{"num_hidden_layers": 8, "hidden_size": 320, "num_attention_heads": 5, "num_key_value_heads": 5, "head_dim": 64, "intermediate_size": 640, "vocab_size": 32000, "hidden_act": "swiglu", "norm": "rmsnorm", "norm_place": "pre", "norm_eps": 1e-05, "positions": "rope", "rope_theta": 12000.0, "rope_fraction": 1.0, "qk_norm": false, "attn_scale": 0.125, "bias": "none", "tie_word_embeddings": true, "parallel_block": false, "init": "uniform", "init_std_qkv": 0.0219, "init_std_o": 0.0, "init_std_up": 0.0219, "init_std_down": 0.0, "optimizer": "muon_variant", "learning_rate": 0.00859, "lr_mult_o": 1.5, "lr_mult_up": 0.63, "beta1": 0.95, "lr_head": 0.0072, "max_grad_norm": 2.0, "warmup_steps": 200, "schedule": "wsd", "decay_fraction": 0.701, "decay_shape": "linear", "final_lr_fraction": 0.05, "batch_tokens": 65536, "max_seq_len": 1024, "doc_mask": true, "train_tokens": 805300000, "max_steps": 12288, "dataset": "wikipedia_en"}
Each number is 128 + 32 x the weight over its row's rms, rounded and kept within 0 to 255. Layers, rows and columns count from 0. Numbers have three digits each. The size before them is the row's rms in percent of the matrix's.

# k: layer 2 attention key, 320x320, rms 0.125, rows 218-255, columns 192-255
# q: layer 2 attention query, 320x320, rms 0.123, rows 219-255, columns 192-255
# v: layer 2 attention value, 320x320, rms 0.136, rows 192-200, columns 192-255
# o: layer 2 attention output (transposed), 320x320, rms 0.187, rows 192-200, columns 192-255
k218 100:129116166123109096091112115113095066183096120099106159201134152151163131116093179152079124074085096125111085165116188122138132113121111127140089173068115101155178109114104163084147060181156155
q219 108:138145169126130164069143116099111124151096120179127142159116112121102150146139161058120096154079146177142185125163129136150191118132160153086121141116096125141130125134159139108103104181100143
k219 101:137132153146110112121100167144129143126098134112127099127131116132120080120094148155111167086119114131120130176098113181073099063132153171181087101104129106115153085155153103115148189095092097
q220 110:145144177079149122086065124110154153093123151132156137116114154063128183077088104091102083070168097152165142121136120112152102093155091138163111127126161158129155164071142105197091142163078100
k220 101:123118168117160118087175200197141111098112185174154090110116136109192140101151056148173095179142130122077150143144071131096143119115099134095138076113094171097106147115097161084149116111127103
q221 104:113107158127084192108101113065174155186178096053092124139092178113157140169148170152128174136125109093149090068074149067167182141138125146130136077161133143088084105101128145124139091148138132
k221 109:123077129134118094150136151163134119143139164112135107092109150093110089127126112099099097157138145170124161123176106123138129100137120088134130140106087157138141176087103134135131097148165151
q222 107:037160123142146104089136162142152140102142144075136076107106147098061159145133142117109125124103146105078074110114124104113104166176071094107098133132154140084115135101155118159095107121163112
k222 103:136170158103135235134146140093128098106093044090107179142182142150091144139079074103094115161089080138124096081121127136117146112078128148116067152102187082132113141037082060090119176154152110
q223 103:118137107168135146209126136147140112106116179178131160085117137113108089130073137097121106179170131155203139133113163174139146150168195124130150131118190092112145122101187082178119133137047157
k223 107:136165154100110138097130138103108132106129158088156117074100126182195153141165112136087158119101135115087132124131185112091151126090158117078165173137179125183129153164188151132069142137143137
q224 090:107071124156149094136137093121103162098082114091174091096132122145065149165104067111096160047155119120156090165132143137105075165164154087155150082081143162099144157103116168137080113168149104
k224 077:144124113152093136124148157190125106105060136093127119137115086137164085134098108144165149070078145180121135159122161155189150093177175137183105176118116067119140073126131064170130119168170159
q225 093:141098129094216143126131134148142190118126111104141075120101133143150107134134139106168153038154124117114101140140097140115099141124113114081111146108126114149119195142143149156109161189106129
k225 079:123151144155114155156156158144101060136107174126129128127175093136112065156071136172109153129158086144157069119082189183153141223118141134136128149132155135135141128080141126098132173080109199
q226 089:144090086149105093142113070180105087141103173110125110104098052154191129149150109146067115086170110150138089158127140140125143176107119008126164086091086103155135112127125143086071171132116124
k226 078:156180109170118111144152094166101145096063113100152144131090078177181155156123117208111156161161151151119143140113091168151107158116148121140136175163138121110146141063122115076088104119152145
q227 090:119126130157106160128176120102135093160121122147153134138149112109088168119185073136097116145055172179120117095124176130164065115084115138163095086113161099107194077082126118111124067063164126
k227 090:137060138089194117171131147151139140084224174164159119118136148103135152113134124117158187133131138101069176135112073103131144092105105074175147102146159124132078129070084172108105118074180170
q228 101:099138152092177188148164176184101188105130148164130135115120170107163136148130122113140186092161128104082123127139163147171091139115108116149135121163081148106098146171148166077095155134129151
k228 094:123136116114120143090088186080138127145126140157107119172157181186101158125153134161064132125147083190111156103134146137121115064104118104135116125076169087112108108187132138149175138079117160
q229 092:180124085162147175148130084080169123110087092116104158137096138129160162137103137171133083175116162164100102155109137134113148151126121057104189128134121152152102139080129084135106078143147163
k229 099:118154116101123173150090040134126210114149205097107168144159102108079133164130113149110133103111136120119037086132165159155142145134110156045138120150140121103135107135103156139144176164096096
q230 094:174080177155130182135100213153107115148190143166173098140132177129148095167184147120128132095117142109140143114142106146164102102111099163084123174154098116094130111087076149128151145130191190
k230 091:079144074075052139151078112092079129124097099156150114130142122081145093096087092125113145100075141113087121103117126079125140095124131117094140174141146131097172161125151139141085099154139166
q231 089:112132127181164160137132140051058073081172140078121169128127133087101136153147084132089120097102065164131089111124104123125098165050102179130146111084131147163129122108170089175168097082117084
k231 091:141152177129185105082119161091119107120131086103077087133144106158152155127111105123077100170146139132142170150128190100113079100116057075139153131086089163148120116067134174095093169096085098
q232 099:100118121171127151100040099114071073050136156117105103112096119161125102064134094125100149166163136171133166165114178131136091134130155194047126140127133138156077109102130062134155144103115163
k232 095:218133149090126179129208110055142179053118131138141151148133124179124143095100140144111157128128143153150129106118200143120119122128087155085151141165109105086130095108121161094145192132088111
q233 093:147124152158158155088130128127082096121106120117168198152103156139100127176127123142130117089127124160079156053106097157153150162140133108092152168190117167095120068153116137073089115213128098
k233 102:110099165111183078129097119153156109145118194134156135124110089164132127184088128156152148071184125178187148133119193127114139147180099083092127092078124195113139167180186131119082114106134110
q234 101:130128101084162086061129146152083141146157144115083141107175105096144129100119136143144127122128097162132139158144128085122180081100134154099195108102114134055138166197152135154132098138141064
k234 105:136112104114174131137176103178130142135150136181170103172151140153153178127166136110171181128063127164126155110149148149135076170135043109092120159090073106189094174172099109134059152184117122
q235 101:098154128162101153178116122168150119139173112140089172152176112103155120177137035148139049142173114107090123172177173099101178158176116101074092149136102166149140149143103090139135114076150105
k235 101:153101142060101134143159129150097118146145110157117113165151164118178108104146092130106161108146150170194107107179103109179183079081105066140114095073082174078139077069130099122114107103130152
q236 108:126102148113059144139128179191183157116112090122109093115121196109156109153101138161127206110131054134115168159095116181077134103107132137129093126136103075117130085104151147122167117161106220
k236 096:073102046109108142130145092126094100141131170140186093140159082119189124162131150172106152084150153075133105130135065150152101134126157178114120206125157171137126168077103156096049122220141071
q237 104:189089148045140114144166094162107145139119154123100161090155104130099123110109117170125118105117110174160139158086141134122146116127179099139122112131162130128108133117150103163110091154158103
k237 100:072191132184093098117151091126124115224148112126172116158135102112210108161138199088118092142122166136067122079163142093158130137177139190146118067134106190090165089111180144149112177098119135
q238 105:164147114195104164138142125162109131160129189089091144106141092081126126160147174132090160126158127156116076119145162118123105148049170149097173169156174146098098160142139143160123098135061130
k238 096:098139180151126150140161123075173139183112138122129129162127148164152177164106164126163153160119119146133099154113162052137150089094097067085139099101118112131123127094124121128139150081141162
q239 108:170062195168123136181114139109095112134111013148113098168059160182167108161110128124143141111102114154202121101123113129127130136193130150195098119145091112148173126124149156126121130190060134
k239 102:155118088133028155163158043079143138174147100064135122121135043134094155110174110086170160137104143178155131184128187111151102170083125112066109097140116117184094067071132140156142139109146093
q240 101:110094119141152176181122068195106122113131099164126151109109144115192113157159094144176173101111135114085132114139068128117134133149133106127128173140148126110098161099128065169067141077127129
k240 105:086146129061135081124111079165113095125144169173169091093126140137183165087099094142113143129108147107096103084124135145131153102106083123128116166112157150101219165056166078139076136180173113
q241 110:167205096140150178140116106125093088134123182191121088171138103102155145091143122141153135160152151105149178128138157112110124139106089091122174071140160210147133135085128163136182216116095138
k241 102:122096121123054129147146140156060130149131156081149150104166163120113068089143132135126079142077066136095137098072123081166123172098115126133112193135162125152124141110139131147117088193121132
q242 104:067089080102110088144166111108136094189157140106127188121138177122069111106130124129171145126206119106153137165134206112123149138118133139150139151092128155145130154143078147161244081064184164
k242 109:176120116147144141115128144036096173107082090164134150135118115160135117152132114190149102087090123150113146150125108157159176066145133097141147156148090133162114100119123133129141110117138208
q243 107:177121078155096181077164070094106084195107129054125079123134140059177082189123116144121107159155103146094103122144069176103115140141112121130082126132078146153172105111192115153191127095134106
k243 103:151139193117127156124112136120147090120119114092150117082089130110155156057183124116137114106147193092136163148168117065080098072169069122153161164160128120165127158143176131089128117103126062
q244 098:150135131095103155087166086108093112158117145101111140086075143170140185145134079117121154128144157095151094104108097140116137055096072136099122076134123175151098171126169106175092108112129070
k244 115:112063078129126124131150241149163105130187138142147151123097142195115090129148130143205135135095076156156127197138220173162128196100107123113103166123164155138146123123181127087162131109038170
q245 113:126163117180096150148142190101109172140107114195137116106152126158139115111073153126181167100148126110126108086112134115190144169044144082116126154155215158183094174085106189149134097166141168
k245 115:098176093101139198092086126137104078160166155159138149106133103113122073103139138150139144129154112119105088104134128154148116169165149077147122167147123139124105120130095130062172157118136142
q246 109:116108174132136145083114164122059087102156120050107115113157121126092108105136133126195112122152119204164107111149144154158049159111133147156197088089120131184103141155135123174104168161127153
k246 103:068121125140082082110132143109123143078166149126113169105144112177169145118098153144088113143080107167125153146152126115170100092151229115060145054139164144126108144128151100127165115142186120
q247 111:100150075078126118060094131172131092138068149167110152088135149196141080122119175148164114141066089108119180080169074111145162108149140070152111158147063127142202104128128119066133030111153119
k247 110:217110113138153148140143140121178214122127135126117159135131143125158111157096092131210127083077091117098134090107103117157138166121105120114146095113140110077088148121068125146123188157104158
q248 110:151162129103178111106120112127112118099198116174129167145170061135101141149131054138170070112133114084175152081141096120118116124185148155106122083139139172141125115152161100058131095087159091
k248 096:110183123155125102084105146160122096147117147147092193169130153103150134049148104120129134174124139205150171092074150114129076147124123092138091054087155115086099143144099119145125117127118118
q249 110:074162146168142072129159171093176145140100130146116161165102124093119103095108145112136150147181167110103169115142178134131114194104050087132109083144094148045086146131100208109120145096163099
k249 105:088135132140112147091132151135192172123181103127162147137153123120147087142110151110108115114119133126161134092094122132158106118162117114088106161178169061159141142127146080120159112140128151
q250 106:094111153146143093152091158149095098144127085129162081135128086136116139202130141103131157091150084113186136124135121120126112138133088120128120149106112164110127116143128119190136144183132161
k250 105:117136173206120137159086122102079111086083094108168117159106159142073076102173118135066076151099153128136102141146177114101143134147182118194107162106100206074102162176179075115182152109096114
q251 112:172163089196118102092127128105188138112133094112098117174098104130133157148176125163179143106122103119235057155129145122093171128130172176076170176101086088088145107139158138165159139144089124
k251 106:137157137146128158155140087118072168207114167146132143145129117139138087144130150100169140132123109160117060121189115145108133135166145114150138179159140074057120168131055059133123173119003111
q252 109:118131135173100112055105132095123128176122139191123123076085153080122128180163069157171085118154147140085076126140134107127162138135083170126125153086161167152099167083173128047129105148156135
k252 108:108130143057124190106110115167099159132112136087121151077154102124087220099112155139156135156129143114176141073086135110151111093081115135081099112093178104123170139140122142147110135113129163
q253 106:120095150131142101174125146109133185143143112081095102161114093175130122124204148118119114173109165118163085103106133155120096154150148134161197156138101171159149094117128125122132103112117157
k253 105:184091147160142127080108138079128202109176077173121150088132123094110151063122117161065111146134128165140127073136153140108120147080120103136113168119126058040138171157163128093163117079110126
q254 108:125091123097207130104120122132111063106165069133133118117098112148110138111064127108106120105142142093142102142140110138095141129187171096137166092116097109114153125151120190117116177156159182
k254 108:055114143175105115107137105128140123146091119139146168156147184146141209109124118104091098080116094100086137136093129105208119112103134114116071120160139176154098175135160083154119128124170124
q255 104:087130172060146057106187141134149120107142143136150113117159128133146075098157144111106178154134142114099095134106084121058102176133168128174103106119150097123101196104132105148174190112148122
k255 110:084133071184186096133080105105099176097183168137073111133140131113092111175147125142182126148169115128101138095113131166082178161086111113121122114134121085121127171080144107154095119114094096
v192 095:165120127125084126141150095154120134157087148123113130177065144135091095180137068167126104115155126138125098092149161161073074113137177103094158030104102126097107137112116165086102126069207150
o192 095:119164103182153105141095096128128100146111144116113141131066100152094074140164108189105088134138176171110078164090153129114167127166115190134153077152161059143150124148102142168158140124125099
v193 094:099161137133102146072133195123149156139068095097158126151067080131163089131147078113145100149133132171161107145099173101125158139088152129143137148140175151101104086083121144144076097145073087
o193 092:104205132144112129090166167115176105115078197181138114145082090094141097114130078127110146103159097141173091124130118135165122126134132174120131119114090129197147082142126083124125151167162110
v194 092:116107172132133171154097124107165206099110162113178030062142139139167094086161069132106113111133129121105149138107097101076174189155171126063160099161152141179121145094115139151138136109109140
o194 095:106141121155155103125148130125118148089137155163155153119130151185192087129185118088048087150148124099062159096137132098136155147169135072085209149125133125113102128153130147125092125126129140
v195 098:134165078114156167124153112162099151189121160168115109181158106133110121165111061133156146107113097210189120169085146148201115166153122129147128116105154051165150118129139118159118088114159099
o195 096:171076049087084116110103110169156083151152147175115114112171171097114098125142098065104135159164130139141103074158126181147174092191113112142067098121112155127170108136137107134146061075124140
v196 098:165119120079113102112079099096061128090169140094138160133132093158096108140077147138094077076149105122126105143082140149159094109127134194116166131082165104082178192125116177104151130093166172
o196 098:129163137161124142076185102195119164128105162122052106112117143168112115190136092154131131123141227134133091187111174169140085113117125094140099150140165157146132073112147141119169057176130081
v197 093:107112091189085081117119110051089136079091155129068165127165089080138112137104146072131153217164157067150120133107153122116059150101159104199152122171150111117138136093107146155092164134128191
o197 095:131100146123111074154140113064115105103113106077097091105156092134130082122120117127121125153129093150144142136106107098136131123162120113135106134126120146183145177108137083171143075140115143
v198 092:121116125138167135106141131131112131077158084108096183179092157095120131149121153113144145140084165106121139184121153166114170137137153106129115086088152102090091063102158132097122104105133157
o198 093:099113084091147030136104127124180160168124166157126143134130228191139121079097091138121154128116140115113129139101140169145098128163112177162101162185076125181140096128195114078127142142194134
v199 091:112119112133116049112140172135131113123110105110134117128117160082126107147120173071090113052160131140134094125152149143118201134162114113122175060106132112128113146109140136101155125144131128
o199 091:117201125190160124143142104097069148118184141161140108131116127157150122087100155095100189114124169164146171092173157187136180136159185060122153110160125160142196075159119118052149178139087149
v200 094:168125150096118068124118143094215094106154108119104172111127129113072134117171087147178156123157138146139098170096078166151141094119128129103107106129166148102091143177129156118149158178130107
o200 095:132139113108170174136146177175140094146172160115123181128131077163109141155126161122167132157143161145194145156162158150088207139090147111121115086043112144075133136116102104085169164152153121